Weights of a small transformer language model: width 512.
Each number is 128 + 24 x the weight over the matrix's rms, rounded and kept within 0 to 255. Layers, rows and columns count from 0.

# layer 7 attention query, 384x512, rms 0.0688, rows 52-65,180-193,308-320, columns 256-383
[[112 151 152 140  86 153  97 137  97 128 145 132 114 166 132 172 177 137 124 108 123  99 140 127 104 123  91 185 133 112 129  97 103  78 164  95 110 124 126  78 154 140 114 134 110  74 109 109  81 132 101 150  89 104 167 105 173 167 145 128  62 129 133 156 108 104  97 131 208 174 147 139 114 123 103 142 104  97 109 107 144 165 143 141 125 152 171 129  59 139 128 143  97 192 161 126 141 144 123 130 176 100  84 145 134  86 140 125 111 147 135 137 106 142 125 164  66 122  60  89 130 106 166 173 155 140  85  84]
 [101 110 129 141 170 118 146 124 144 111 140 140 110 111  99 131  95  96 103 155 138 137 149 108 154 122 119  90 117 151 131 131 131 158 124 120 125 129 120 152  92 125 158 132 142 130 140 157 177 113 129  68 177 135  70 160 108 116 127 137 173 106 104 138 140 156 143 127 107 139 143  60 115 151 115 140 131 128 124 130 110 104 154 155 100  91  93 110 159 112 127 119 125  83 183 136 156 120 133 132 148 110 150  65 140 119 141 143 146 133 137 149 131 138 137  96 168 102 202  83 130 134 181 100 103 110 132 140]
 [113 154 102 115  92  78 130 135 187 126 165 130 125 101 162 146 108 139 176 119 138 134 164 148 120 149 121  73 125 150 117 138 128 117  65 153 130 134 119 167 155  91  94 150 178 152 118 156 140 135 114 104 129 106 111 136  61 121 110 114 103 115 133 165 120  82 112 128  95 146 134 106 106 142 168 164 135  99 162 151 142 173 143 148 129 115 132  97 131 115 165 120 136  92 142 172 113 111  94  99 155 161 130  92  96 176  99 131 128 138 134 135 135 110  98 115 177 162 129  86 139 115 167 124 126 157 120 134]
 [111 117 140 103 128 149 153 123  92 129 147  83 113 134 111 127 145 116  91 145 131 175 101 118 136 193  94  97 128 160 102 114 142 178 102 145 142 131 111 156 107  94  77 133 140 134 147 133 138 165 140 119 200 139 133 130 105 111 125 118 194 131 134 141 149 122 178 170 116 130 150 116  98 116  87 100 109 153  77 109 143 188  97 119 104 177 119 184 128 145 135 145 100 151 168 128 139  86 157 112 105  94 147 143 151 151  80 115 164 104 161 139  88 148 161 117 172 101 135 104 107 137 125  91 149 130 145 107]
 [137 172 115  86 135 133 103 166 115  84 124 120 127 128 137 129 136  99 122  81  75  95 124 127 140 162 129 108 116 128  96 106 123 110 132 108 180 120 119  87 123 105  89 134 126  99 142 111 105 140 114 116 123 128 168 189 100 135 126 120 114 140 109 134  96  84 123 144 145 114 147 137 135 137 137  96 130  94 118 132 114 157 130 121 114 135 106 114  90 116 108 183 134 121 129 102 104 160 100  99 158 114 100 194 129 102 165  84 129 135  92 164 123 152 167 165  57 109  46  77  93 167  96 141 139 132 116 144]
 [168 130 187 138 119 143 112 149  77 133  91 181 140 149 129 115 161 150 120  71 159 158 171 116 112 118 145 174 109 119 142 151 105 129 150 124  83 100 152 143 104 122 103 112  94 110 119  97  77 136  93 136 109 114 143 148 214 155 123 119 134 128 167 167  85 133 106 116 100 140 121 150 175 151 130 141 116 130 140 139 133 171 108 166 161 132 137 119  72 132 136 137  94 134 122 116 138  96 129  92 139 152  97 128 109 173 131 134 104 164 101 118 158 159 141 175 152  98 151 145 138 122  95 165 134 118 129 121]
 [160 147 152 126 132 153  59 125 140 152 145  94 145 103 111  80 165 116 157  62 149 151 117 129 211 121  74 136 157 117 106 124  96 136  89  80 138 101 142 131 103 103 107 166 136 124 133 127 117 140 150  90  76 107 120 147  86 181  94 140  71 120 150 168 129 150 138 108 113 137 145 161 100 112 134 141 105 128 169 146 140 159  73 140 150 111 141  95  93  99 155 170 137 115 175 138 135 135  91 140 133 136 127 178  77 140 173 213 136 193 125  81  89 161 101 119 148 166 121  83 157 135 135 171 124 124 117 140]
 [114 180 119 140 104 157 110 133 116 104 148 105 155 129 129 137  92 114 129 149 158 134 104 119 136 130 134 152 169 111 159 132 154 103 151 156 161 140 114 146 203 124 140 128 192 160 119 126 141  90 109 126 123 139  85 124 126 134 119 138 145  92 117 119  89 120  97 157  89 134 119  79 147  75 109 150 164 125 135 121 132 106  85 113 147 129 135 138 163 152 110 116 137 127 141 132 113 128 137 106 142 151 135 144  98 183 103  71 109 103 165 165 171 120 140  62 151 175 136 141 136 130 131  93 107 143 109  42]
 [148 157 154 129 105 129  80 123 148 119 156 128 129  82 156 108 142 122 131  84 149 134 106  94 125 130  74 130 132 110 144 172 152 137 110 123 146 135 132 130 108 154  79 153  83 109 127 139 106 134 110  64 142 117 113 108 162 162  85 156 126 153 123 142 109 127 102 137 101 174 117 120 101 113 109 143 110 131 135 142 120 132 155 150 130 127 114 153 129  89 106 122 133 137 166 134 171 139 137 141 142  87 126 146 137 121 135 131 146 103  89 113  95 123  79 117  94 126 152 109 175 159 163 170  85 135 121 122]
 [ 83  76 110 111 129  98 143 172 130 120 134 135 146 145 122 154 149  69 146 154 121 166 140  78 165 107 114 151 120 155 140 155 150 121 113 126 129 129 115 119 161 132 119 124 132 121 122 113 104 141 108 125 118 145 122 133 147 122 116  95 116 105 137 122 185 110 135 101 118 112 140 129 110 128 149 128 110 133 131  86 107 137 127 157 179 121 106 116  89 112 109 127 131 123 104 129 164 116 117 148 131 125 133 134 125  97 122 142  69 152 136 141 132 142 151 178 116 142 136 132 133  90 143 150 134 170 143 148]
 [109 193 122 108 148 167 114 105 116 112  64 139 164 181 121 131 133 106  99 156 137 151 125 131 127 154 123 133 105  83  67 177 157  83 141 122 131 121 158 130 149  91 144 127 108 108 137  87 107 156 129 116 128 139 192 138 147 153 146 101 131 164 117 107  65 152 123 111 139 136 137 144 112 140 138 135 130 107 143 122 131 127 107 114 113 133 120 114 126 118 114 104 110 152 139 130 126 182 118 175 151 101 126 141 136 143 160  91 125 122 181 112 148 141  99 142 157 115 143 159 106 180  84  95 116 125 164  76]
 [152 129 102 142 135 134 113 115 207 127 165 133 126 120 191 128 164 149 131  96 114 131 145 155  96 179  67 144 139 110 126 138 121  93 112 145  99 101 144 141 104 106 168 137 104 160 113 136 141 147 122 133  76 131 137 191 121 121 120 116  88 172 124 109  72 115 137 110 160 130  93  83 155 131 154 112 104 112 177 136 115 101 128 107  81 132 187 196 149 127  72 136 134 123 114 144 131 123  73 115 162 116 128 115 132 122 119 115  94 152 131 125 142 113 126 120 126 150 125 141 169 108 110 181 141 116 147 149]
 [121  93 108 114 146 136 132 115 155 125 138 145 150 109 119 114 138  68 147 145 117 143 119 132 127 134 133 106 127 122 131 112 125 155 126 126  95 168 141 139 120 130  91 111  88 121 148 129  96 110 154 141 130 146 140 156 120 168  75 118 144 139 138 157 146 124 139  93 112 105 105 109 131 123 118 134 125 116 117 154 100 143 139 141 143 112 130 125 132 163  65 188 129 148 108  99 160 113 115 142 158 108 130 131 159  84 102 162 126 149 112 141  94 115 112 132 107 104 160 142 146 140 105 149 150 132 141 133]
 [104 159 118 142 124 135  79  90 131 135  79 145 104 101 123 123 113  92 163 130 121 142 147 110 109 142 148 164 121 137 138 148 144 116 133 117 179 108 120 137 133 107 142 125 136 141 191 133  99 102 116 128 124  96 158 130 138 125 106 105 156 137 117 123 104 177  86  93 171 155 115 126 157  97  98 120 148 130 126 146 134 146  70 124 113 114 141 105 100 100 104 188 130 136 162 117  82 144 155 125 173 173 113 126 150 160 106 142 106 142 174 116 122 174 118 136 168 130 121 104 115 128  92 127 150 137 147 124]
 [146 139 124 123 100 153  91 140 107 118 110  92 104 114 103 147 147 122 183 130  86  88 142 115 127 137 125 137 143  78 123 127 110 110 146  98 190 127 109 129 167 118 124 133  83 101  98 133 107 143 144 138 106  97 161 127 131 142 139 120 124  94 138 139 111 134 114 129 134 169 152 133 131 131 121 118 150 153 126 169 131 128 120 123 119 140 163  87  98 121 115 121 142 166 161 100 125 122 128 116 180 133 137 148 113 114 144  97 110 142 184 141 102 104 139 154 109 110 147 146 133 150 100 145 142 129 130 103]
 [137  92 139 108 133 108 133 106 160 151 145 107 115 107 167 128 117 123 107 156  92 173 146 133 109 118 123 116 136 133 141 129 122 183 136 140  96 102 150 144 110 113 146 174 152 154  92 169 185 175 134  59 153 118 104 194 117 128  90 124 157  99 133 127 135 119 128 118 108 103 144  76 107 122 117 110 111 103 134  96 142 111 147 151 113 104 118  92  94 144 164 147 156 104 148 142 123 141 107 117  79 109 155  98 131  89 109 159 122 152 129 104 135 113 100 140 164 176 145 149 160 154 140 107 142 129 184 108]
 [ 63 168  94 136 164 125 127 109 198  65 194 120 137  80 129 151  82 144 129 111 110 173 125 130 140 166 117  85  93 102  72  76 178  98  98 142 146  81 114 142  89 134 114  73 102 145 154 170 109 123 106 165 135 127 126 168  74 120  86 136  86 123  67 132 174 106 121 189 107 152 116  66 129 152 108 131 167 137 142 123 115 131  88 164 100  96 139 134 118 139 150 129 142  81 113 101 109 157 151 122 157 149 153 164 156 130 139 132 125  79  99 171 133 160 106  83 144 188 108 161 119 130 192 168 113 161 163 167]
 [149 157  89  77 141 140 131 124 128  78 109  94 155 119 148 155 132  86  92 100 101 157  80 148 145 138 136 156 106 185 151 120 129 115 140 120 124 109 117 112  93  96 167 148 130 135 132 116 128  92 126 138 131 165 156 130 148 123 107 137 173 169 129 123 150  93 144 114 132 162 160  94 102 114 114 118 123 176 109 113 158 114 147 164  94 175 112 146 145 163 140 140 123 147 124 134 123 120 111 119 162 136 126 151 139 178 131 132 116 127 121  93 136 137 128 111 104 125 111 127  86 160 115 140 166 154 135 139]
 [133 125  75 104  74 155 169 182 112 106 122  88 141 135 127 143 126 148 150 101 129 104 152 144 148 141 154 138 130  87 176  94 133 144 169  72 138 169 138 138 172 146 146 105 123 149 127 178 132 139 132 152 165  95 181 143 140 151  90 123 108 107 110 125 119 136 151 150 125 120 152 135  94 157 124 130 123 131 117 145 101 112  96 114 103  95 152 115  81 144 139 175 138 177 142 100  92 125 109  71 182 141  63 149 133 118 153 102 146 111 115 140 136 113 131 106 103 141 127 106 129 133 107 160 142 184 137 112]
 [134 142 141 152 149 112 108 124 100 137 125 100 121 177 130 145 133 118 126 123  97 117 148 115  84 110 195 177 142  86 136 124 112  89 118 111 139 115 113 133 117 131 154 160 150 132 107 120 101 108 142 162 106 144 184 166 150 124 128 100  95  95 118 153  80 107  81 105 120 161  89 108 145 150 121 110 160 118 122 151 153 132 103 149 162 133 145  94  61 135 180 134 110 157  95 120 135 114 109 121 125 191 101 196  95 160 161 123 124 154 154  82 116 118 155 131 119 159 195 183 157 119 119 142 129 115 130 135]
 [161 137 134 134 170 132  61 134 175 138 101 104 162 122 141  97 129 162 127  74 112 161  96 125 153 154 199 123 133 124 114 128 140 121  62 114 141 137 109 102  95 126 128  80 106 118 109 159 127 174 162 100 143 129 164 133  88 121  87 112 112 159 101  94 142 129 120 141 129 190 120 152  90 141 123 113 107 183 129 128 137 109 140 142 138 113  88 109 117 135 166 137 114 139 132 124 117 150 140 136 130 131 146 162 139 124 121 164 154 116  86  61 120 157  93 130 168 142 118 129 166 152  90 162 108 136  70 149]
 [ 68 215  76 124 122 170 154 137 108  95 145 139 139  89 137 157  80 165  97 137 105 152  96 119 123 149 128 128 105 126 126  93 161  72 148 130 138  98 125 164 132 115 164 129 145 105 113  83 128 118  99 184 122 170 101 125 140 113 153 117 130  93 111 143 105 147 116 141 116 137 113 120 130  36  75 126 151  96 133 113  71 142 107 128 111  92 112 157 119 146  79 125 127 116 116 108 106 153 140 152 162 135 116 156 124 146 123 112  82 116 137 125 177 121 103 106 139 124 110 129 101 137 130 103 117 161 121  48]
 [130 158 156 123 128 142  97 117  90  86 128 141  72 108 104 111 159 139 130 118 164 152 144 130 160 189 143 138 130 116 106 145 129 133 109 105 131 143 128 152  85 131 118 124  84 135 126 137 136 127 135 139 172  99 117  99 147 125 110 178 113 156 112 117 136 147  98 138  89 154 150 166 153 146 130 161 149 140 152 148 128 141 134 141 111 153 142 156 148  91 110 134 122 121 160 175 169 139 102 100 138  77 147 140  97 128 146 102 158 137  84  96 130 133 111 123 137 144 149  86 135 130  97 149  97 131 156 155]
 [109 156 127 110  82 144 135  93  98 145 136 157  89 107  94 151 146  81  87 137 100 119 129 153 112 122 133 162 175 116 133 116  84 124 137 164 148 129 156 125 128 144 132 145 185 111 117 132 145 110  83 149 131 119  91 101 119 120 110 169 124 116 119 130 160 115 135  93  74 125 152 115 126 132 116 111 111 106 116  80 154 123 158 138 149 102 118 120  98 108 120 124 131 102 141 154 124 127 108  96 144 154  95 146 132 130 125 122 128 153 152  85 117 145  98 113 156 181 178 126 123 104 157 154 189 115 113 126]
 [ 88 171 108 153 120 155 118 132 138  89 148 108 180 141 157 152 166 137 121 131 188 138 100 127 127 124 118 140  92 111 143 162 129  88 177 140 109 125 119 102 157 156 136  93 115  89 158  96 150  99 119 134 122 157 138 132 141 144 135 142 112 145 108 108 131 103 135 117 101 148 155 122 130 136 103 161 144 190 145 144 132 106 147 119 176  93 114 139 133 108  95 123 110 128 113 136 124 151  79 151 169 108 107 105 111 168 147 116 145 157 113 108 145 148 100 146 152 135 142 156 103 150  86  86 109 112 147 121]
 [130 105 105 114 100 117 148 150 139 133 106  96 116 130 142 114 135 131 131 128 114 127  94 137  89 185 102 129  95 104 164 141 152 137 141 125  98 117 125 103  97 129 175 125 106 114 105 168 127 170 124  94 131 163 136 147 154 127  94 114 148 143 121 131 104 121 161 185  81 149 120 156  86 165 137 128 119 161 137 147 124  95 103 123 155 131 130 128  98 111 129 103 111  74 129 128 148 152  90  96 152 107 153 123 129  77 127 140  28  96 122 107 134 145 150 104 136 120 126 139 130 159 144 140 147 131  90 118]
 [105 126 108 114  95  46 130 109 135 121 131 134 122 169 105 133 147  84 164 169 123 132 130 134 137 160  99 165 157  83  87 156 111 132 120 130 151 108 146 148 165 131 118 108 124 101 120 122  93 129 116 157 156 144 133  99 116 199  98 160 149 127 122 120  87 105 151 105 140 110 140 102 140 135 141 128 149 113 132 124  86  95 128  97 110 126 131  88  87 142 111 110 141 129 141 106  78 122  98 129 145 131 131 135 170  99 129 155 127 140 133 102 148  89  72 134  90 127 130 134 133 165 146 109 123 137 106  81]
 [133 161  67 107 110  89 120 148 131 159 118 127 151 134 127 151  97 132 127  86 135 102 151 123 145 128 168 185  86 135 104 137 133  83 141 145 220 130 136  91 167 127  97 134 159 164 140 117 120 109 137 122 102  97 190 151 127 170 124  82 114 115  87 129 146 156  66 112 137 152 124 129 137 128  78 148 166 141 152 138 133 125 131 132 110 104 121  97 119 109 161  95 170 127  91 144  91 118 117 121 116 162  91 112 137 153 137 100 134 192 143 114 128 159 116  75  93  89 125 121 132 157 142 143 146 128 129 127]
 [110 127 117 124 131 135 123 108 130 123 133 157 138 121 120 144 131 129 110 124 109 123 119  87 134 134 148 123  98 121 136 134 139 104 130 143 137 117 105 131 100 134 146 144 157 131 154 128 132 123 142 132 132 159 140 154 143 148 143 111 152 154 159 121 119 128 123 125 130 150 111  95 121 143 132 124 138 162 136 142 118 134 136 118 122 122 136 107  97 143 150 104 119 145 130 141 132 115  94 156 140 133 140 145 146  93  79 114 128 125 136 138 126 141 124 157 113 113 131  85  83 123 113 129 124 132 161 117]
 [128 135 142 139 110 140 169 141 111 139 117 154  97 111 117 109 136 119 114 166 151 128 154 130 131 152 115 139 113  90 109 123 149 121 147 137 163 130 119 156 131 132 124 105 124 139 124 150 129 136 124 123 167 116 120 142 152 148 155 165 115 108 109 107 100 153 115 120 133 105 146 114 153 133 135 149 113 126 132  95 156 132 127 116 127 134 135 102 111 132 107 139 136  95 149 139 148 138 119 141 120 117 127 120  91 131 135 149 115 128 145 128 130 116 123 158 158 122 144 115 144 169 131 125 115 124 134  87]
 [123 139 127 174 159 151 123  99 112 129 154 126 121 134 108  97 132 135 143 139 152 123 137  97 102 146 149 160 133 139 119 103 129 138 147 115 131 119 128 153 137 127 133  99 105 148 136 121 146 133  70 128 161 151 136 125 127 124 122 134 125 118 120 115 113 118 104 131 139 126 115 146 126 133 108 106 152 108 129 119 119 142 146  92 129  90 106 133 115 124 105 148 119 124 111 115 108 155 132 133 114 117 136 136 124 132 139 169 107 101 129 127 129 156 133 148 132 151 159 134 120 119 154  86 124 119 113  90]
 [143 149 137 124 143 163 101 119 137  95 116 149  90 135 136 150 142 132 109  98  86 140  95 134 116 153 116 131 137 164 123 155 139 107 147 150 153 147 123 145  94 144 114 132  72 129 145  98 147 134 108 123 120 127 152 165 149 113 118 124 146 118 145 142 113  86 139 131 149 126 122 116 103  85 114 111 111 174  91 104 132 124 126 124 131 139 134 144  94 160 138 132 145 136 129 134 112 115 175  79  95  80 117 139 127 164 135 105 117  97 138 116 121 139 143 127 149 124 111 142  84 142 139 126 143 126 163 109]
 [119 146 111 148 149 137 134 141 111 128 111 132 132 143 122 120  99 111 118 119 147 128 143 123 129 126 132 140 103 155 109 126 108 131 141 108 117 112 125 138 151 135 131 118 151 138 145 108 109  78  97 139 115 121 147 105  98 135 112 104  97 147 135 115 120 128 126 120  92 129 140 122 147 134 135 159 114 137 147 139 117 123 151 102 135 115 119 115 113 124  98 133 124 144  62 106  86 126 144 128 132 130 122 147 146 101 162  99 120 130 168 126 115 151 135 105 121 132 133 151  97 112 116 116 139 146 105 114]
 [136 166  99 132 172 117 114 107 143 126 139 127 175 106 152 134  99 127 116 109  98  96 138 101 140 124 166 140  97 126 156 116 124  63 137 112 114  68 115 152 135 159 154 107 100 109  93 100 124 136 111 128 125 117 146 156 117 127 109  82 132 110  83 130 172 134 146 178 157 119  94 144 104 131 148 109 154 124 160 123 147 110 100 131 135 117 116 105 147 116 153 143 122 132  52 142 126 163 116 134 184 101 137 157 132 133 113 132  97  95 124 135 116 169 160 130 134 156 135 131 124 128 137 129 148 102 116 108]
 [101  97 139 134 174 129 114 133 135 127 113 133 121 135 124 107 109 140 146 108 131 179 143 112 129 133 145 131 173 136 113 121 103 156 126 128 154 128 131 122 124  89 123 145  93 144 116 166 130 147 116 102 131 150 128  90 123 130 124 124 117 136 121 117 108 157 144 140 141 140 125 136  90 123 130 127 129 136 111 139 179 132 114 146 130 133  82 148 149 137 168 111 118 116 131 104 156 136  98 168 125 101 127 129 129 131 110 133 123 120 104  93 104 146  86 135 115  94 168 112 146 145 120 110 144 117 116 133]
 [158 153 116 111 143 134 172 144 110 177 108 129 200 109 123 137 123 104 125 136 126 127 139 133 147 151 130 145 148 115 146 102 145 108 139 150 136 120 133 163 143 134 135 138  99 106 154 139 143 126 142 134 156 119 127  89 134 153 150 119 169 154 105 133 125 126 107 134 150 119 132 122 109  95  91 124 175 100 118  97  90 139 113 164 126  79 110 143  86 116  98 151  98 108  80 168 109 145 117 131 106 137 124 129 128 140 129 146 124 117 124 144 204 129  83 133 130 121 110 138  93 110 132 127 129 111 124 105]
 [136 172 125 152 127 136  80 130 149 101 122  90 124 107 120 109 129 124  97 154 114 163 104 148 164 131 136 133  93 121 170 159 128 122 105 106 118  99 125 133  90  87 105 115  98 136 161 143 112 131 123  88 117 131 102 134 114 129 129 101 156 123 116 173 113 102 129 156 122 119 130 114 160 107 141 119  87 148 153 110 138 142 119 171 132  85 114 126 107 125 102  93 110  92 129 168  97 124 133 121 115 112 154 107 114 120 119 138 132 118 118 126 120 152 128 118 121 132 155 127  83  89 121  89  97 126 130 141]
 [127 117 102 154 104 166  90  85 118 111 166 169 100 102 115 116 155 102 129 106 168 150 136  80  96 135 141 150 124 113 140 113 126  89 122 114 109 124 139  97 121 125  81 120 115 102 158 162 191 127 102 151 134  93 103 110 164 105 134 125  97  92 163  82 140 129 150 128 113 151 133 145 115 120 151  98 122 105 146 119 143 127 125 121 153 101 124 128 128 118 106 135 102 112 151 114 116 116  95  85 177 111  80 141  68  77 156 140 128 137 141 121 116 155 120 156 140 152 120 113 113 143 170 175 119 114 109 144]
 [128 159  96 162 159  61 138 122 142  88 138 118 168 170 134 152 155 147 141  68 129 108 156  90 161 158 118 113  80 148 139 135 127 130 141 132 172 154 132 155 127 156 111 139 152 127 126 132 129 116 115 131 148 123 128 123 116 133 101 121 128 143 110 138 118 130  79 147 101 169 161 156 122 125 135 139 162 147 109 191 128  97 130 157 134 110 166 119 145 107  94 165 117 121 103 136 109 119 100 156 156 132 136 167 113 132 174  95 144 144 102 137 148 155 116 126 139 138 153 161 174 158 118 125 120 125 105 137]
 [131 120 134 153 142 139 130 147 145 112 124 106 136 167 136 103 121 114 114  98 136  99 129 106 150 147 124 148 132 106 134 118 159 130 113  97  92  93 148 117 110 139 151 102 159 164 135 163 129 173  90  91 141 118 199 152 148 139 111  74 136 145 116 127 151 123 137 189  93 169 115  92 109 134  98 132 143 199 124 150 123 119 130 108  95 131 135 123  97 108 106  96 136 122 143 156 124 136 150  89 135 127 139 127 123 100  89  89 139 157 136 117 141 133 135 134 172 122 183 147 102 203  80 196 179 157 158 139]
 [132 141 117 116 103 106 153 121 160 125 117 129  89 182 145 128 145 103 164 120 109 131 128 102 126 132 105 146 141 144 137 157 105 115 114 152 130 151 156 104 153 165 167 136 130 122 111 116 146 125 110 138 119 131 102 126 117 117 151 139 122 129 117 132 129  80  77 162 133 161 141 125 140 117 139  98 145 145 145 157 101 101 118 121 107 152 142 157 107  99 113 130 143 183 110 159 129 144 115 155 103 150 172 151 140  97 118  94 125 182 139 148 128 132 109 110 150 136 101 158 143 146 116 130 131 109 114 128]]
# layer 7 attention key, 128x512, rms 0.0625, rows 52-64, columns 256-383
[[152 111 130 132 138 125 111 159 115 126 149 145 116 103 111 122 108 100 118 118 137 127  95 133 109 126 132 155 129 130 136 140 135 142 127 163 130 131 136 141 120 108 124 118 120 129 134 135 116 130 133 115 117 131 115 118 106 114 142 108 130 113 150 105 114 163 118 123 117 162 123 123 147 136 115 135 159 107 136 102 164 125 131 143 156 127 103 112 117 128 134 127 138 143 113 140 123 108 118 104 157 127 145 123 127  88 146 118 139 122 138 147 143 138 148 139 158 141 105 129 136 142 127 129 129 135 141 131]
 [139 134 142 141 155 121 123 167 143 164 156 115 134 126 128 112 119 138 162  98 126 130 121 147 108 120 108 181 138 149 140 140 121 106 159 107 143 155 141 142 137  98 136 102  97 121 107 109 134 116 146 120 139 153 108 119 106 138 144  95 134 121 140 121 160 141 132 142 137 112 138 152 127 122 132 137 117 123 129 126 112 109 142 134 130 136 112 170 144 112  96 142 134 146 153 114 147 137 152 149 136 124 134 115 140 133 160 106 157 146 144 133 123 161 123 129 129 132 153 141 104 109 137 146 160 156 135 124]
 [106 121 129 136 131 132 124 112 124 131 124 115 135 128 107 149 127 148 116 156 116 135 114 171  91 143 146 124  94 121 164 132 168 130 162 113 124 158 100 136 105 113 140 106 102 102 138 100 128 123 148 108 140 116  90 158 165 150  94 115 151 133 145 138  87 148 121 139 115  98 116 162 116 134 109 106 149 133 113 116 155 124 115 149 146 124 126 153  96 137 146  98 130 139 136 166 166  90 153 139 122 145 129  96 116 148 167  94 136 140  92 156 118 121 116 140 157 112 139 125 132 126 129 132 140 116 129 111]
 [141 148 115 130 106 121 123 106 167 124 129 109 136 135 136 170 119 152  96 128 131  97 183 135 160 110 138 145 136 137 142  99 100 145 124 122 156 146 119 111 144 136 136  94 145 144 135 119 126  98 102 109 153 101 146 141 130 136 126 111 134 158 139 142 114 175 100 141 111 108  90 148 130 120 134 163 116 160 127 165 138 103  83 159 129 106 151 107 148 122 172  94 151 148 110 120 129 165 140 135 125 169 117  83  98 146  92 159 126 143  81 124 112 129 119 107  96 154 179 160 113 101 159 121 131  93 138 142]
 [ 98 109 124 115 123 129 113  87 114 122 121 145 144 158 159 127 143 141 115 109 126 138 133 120 154 114 107 138 129 125 147 132 116 149 114 186 164 131 128 160 145 174 150 139  93  92 100 148 143 151 112 162 116 117 131  90 130 119  98 155 120 122 126 117 105 105  84 106  93 115 138 128 167 107 154 128 139 114 139 173 138 143 117  85 153 160 134 136 128 125 147 122 121 100 138 143 166 122 123  94 123 108 119 136 113 114 132 144 150 135 133 168 117 138 107 144 155 149 142 149 152 116 170 152 133 111 120 129]
 [124 136 157 177 123 129 115 156 116  98 128 112 148 124 116 137 120 108 154 149 162 131 108 145 116 136 115 114 140 133 145 110 163 132  87 127 119 121 127 103 107 115 147 116 152 114 144 139 115 111 107 123 138 110 120 129 127 130 123 104 119 128 127 116 115 124 138 143 130 125 107 120 124 131 124 133 128 101 124 104 111 151 112  90  96 158 127 161 166 146  94 117 144 117 107 106 110 128 137 134 142 142 114 130 135 109 131 129  87  77 134 144 147  97  92 103 129 156 120 144 143 138 116 131 123 120 157 154]
 [140 163 104 117 134 107 176 149 137  97 120 151 106 113 136 127 108 118 147 139 103  63  91 140 110 162  92 135 114 147 133 118 118 107 138 133  96  91 107 137 109 152 138 147 113 137  84 141 157 112 126 109 134 154 122 136 144 143 132 128 107 129 121 140 132 163 132 153 159 112 123 126  87 138 119 142 125 136 165 152  86  86  97 150 152 105 162 110 122 144  81 113 150 144 124 131 108 143 122 133 129 159 139 102 112 151 129 140  97 119 129 100 143 140 130 105 120  75 124 102 149 113 123 113 160 128  98 121]
 [ 99  95 132 135 151 127 138 104 142 159 179 101 140 143 118 171 161 125 127 179 144 158 130 153 143 101 141 115 177 145 161 105 110  96 124 127 123 116 100 127 109 114 119 124 128 122 154 128 145 142 142 134 127 122 107 119 134 111 125 133 137 134 140  76 152 106 131 158 173 133 118 151 156 143 104  89 142 151  96 142 127 120 138 132 133 132 145 136 149 126 167 121 118 134 138 106 136  76 125 114 125  53 121 163 118  99 149 113 103 114  87 138 128 141 115 146 136 116 114 135 135 133  95 120 118 127 127 132]
 [165 151 103  92 120 125 164 169 136 122 130 112 143 140 108 117 126 136 173  92 152  74 104 130 142 181 133 121 110 125 110 112 109 144 161 128  97 144 115 104 159 139 139 132 147 146  85  89 114 115 132 129 111 135 119 136 134 102 150 118 133 134 135 165 141 139 104 107 132  80  97 137  85 116 103 142 139 129 167 127 123 129 112 127 116 145 123  99 128 139 113 111 188 113 127 108 138 150 113 118 153 203 121 119 132 149 106 116 145 144 147 121 130 136 152 123 117 103 136 126 140 141 151 103 126 121  94 136]
 [102 174 140 144 136 113 151 145 168 151 143 142 100  86  96 145 149 105 102 123 125 102 122 112  82 120 105 146 125 109 127 116 144 139 149  50 139 166 139 158 157 152 127 125 105 138 153 112 118 168 142 104 124 165  94 197 129 152 130 100 137 126 117 137 158 134 143 115 148 129 119 154 128 144 129 148 147 167 121 164 137 161 108 112  98 121 139 124 110 118 130 133 162 105 120 144 115 121 141 116 113 129 123 141 107 137 148 140 149 120 150  86 136 141 117 150 151 112 123 139 128 130 144 156 144 132 127 125]
 [ 93  99 138 136 102 125 148 117  96 161 109  91 112 137 159 141  86 119 104 137 150 146 144 112 108 131 135 102 118 146  92 106 118 182 133 145 154 130 174 100 124 107 141 116 133 153 122 159 138 125  89 162 110 168 122 181 145 110  82 128 138 112 107 149 117 130 102  85 106 128 118 127 127 159 146 132 131 140  85 180 113 151 141 106 107 144 119  90 177 150 148 109 125 131 110  96 121 168 124 131 182 116 138 144 144  81 123 134  98  95  66 144 123 161 180 104  98 181 144 129 142  87 115  69  89  85 133 137]
 [126 136 108 120 137  87  80 125  99  98 165 144 110 134 142  97 113 159 139  99 130  90 116 124 137 139 128 125 109 126  93 100  74 155 144 102 141 101 136 126 176 100 153 105 157 133 119 130 128 107 113 129 110 157 146 154 136 132 131 152 100 109 147 157 101 111 133 123  99 155 136 186 101 115 146 130 146 167 130 150 133 167 125 140 156 119 105 109 150 120 128 106 126 142  91 105 136 128 136 130 124 132 121 124 128 137 119 139 147 121  85 120 103 134 143 109 120 107  89 117 129 152 124 156 158 148 129 162]
 [116 123 140  69 175 129 115 143 101 147 137 125 162 111 129 150 123 111 125  44 187 118 123  95 135 177 161 106 109  70 125 108 128 106 162 123 137  98 142 106  72  86 119 140 133 114 159 139 104 110 146 144 108 145 112 119 147 113 117 119  52 111 103 106 124 146 119 109 117 174 114 116 123 143 118 121 145 101 118 108 106 180 153 129 117 114 109 116  85 129 110 126 114 128  99 156 115 117 136 113 161 181 122 161 137 130 177 123 107  72 121 124 137 113 182 155 141 106 114  97 153 110 132  92 127 128 117 126]]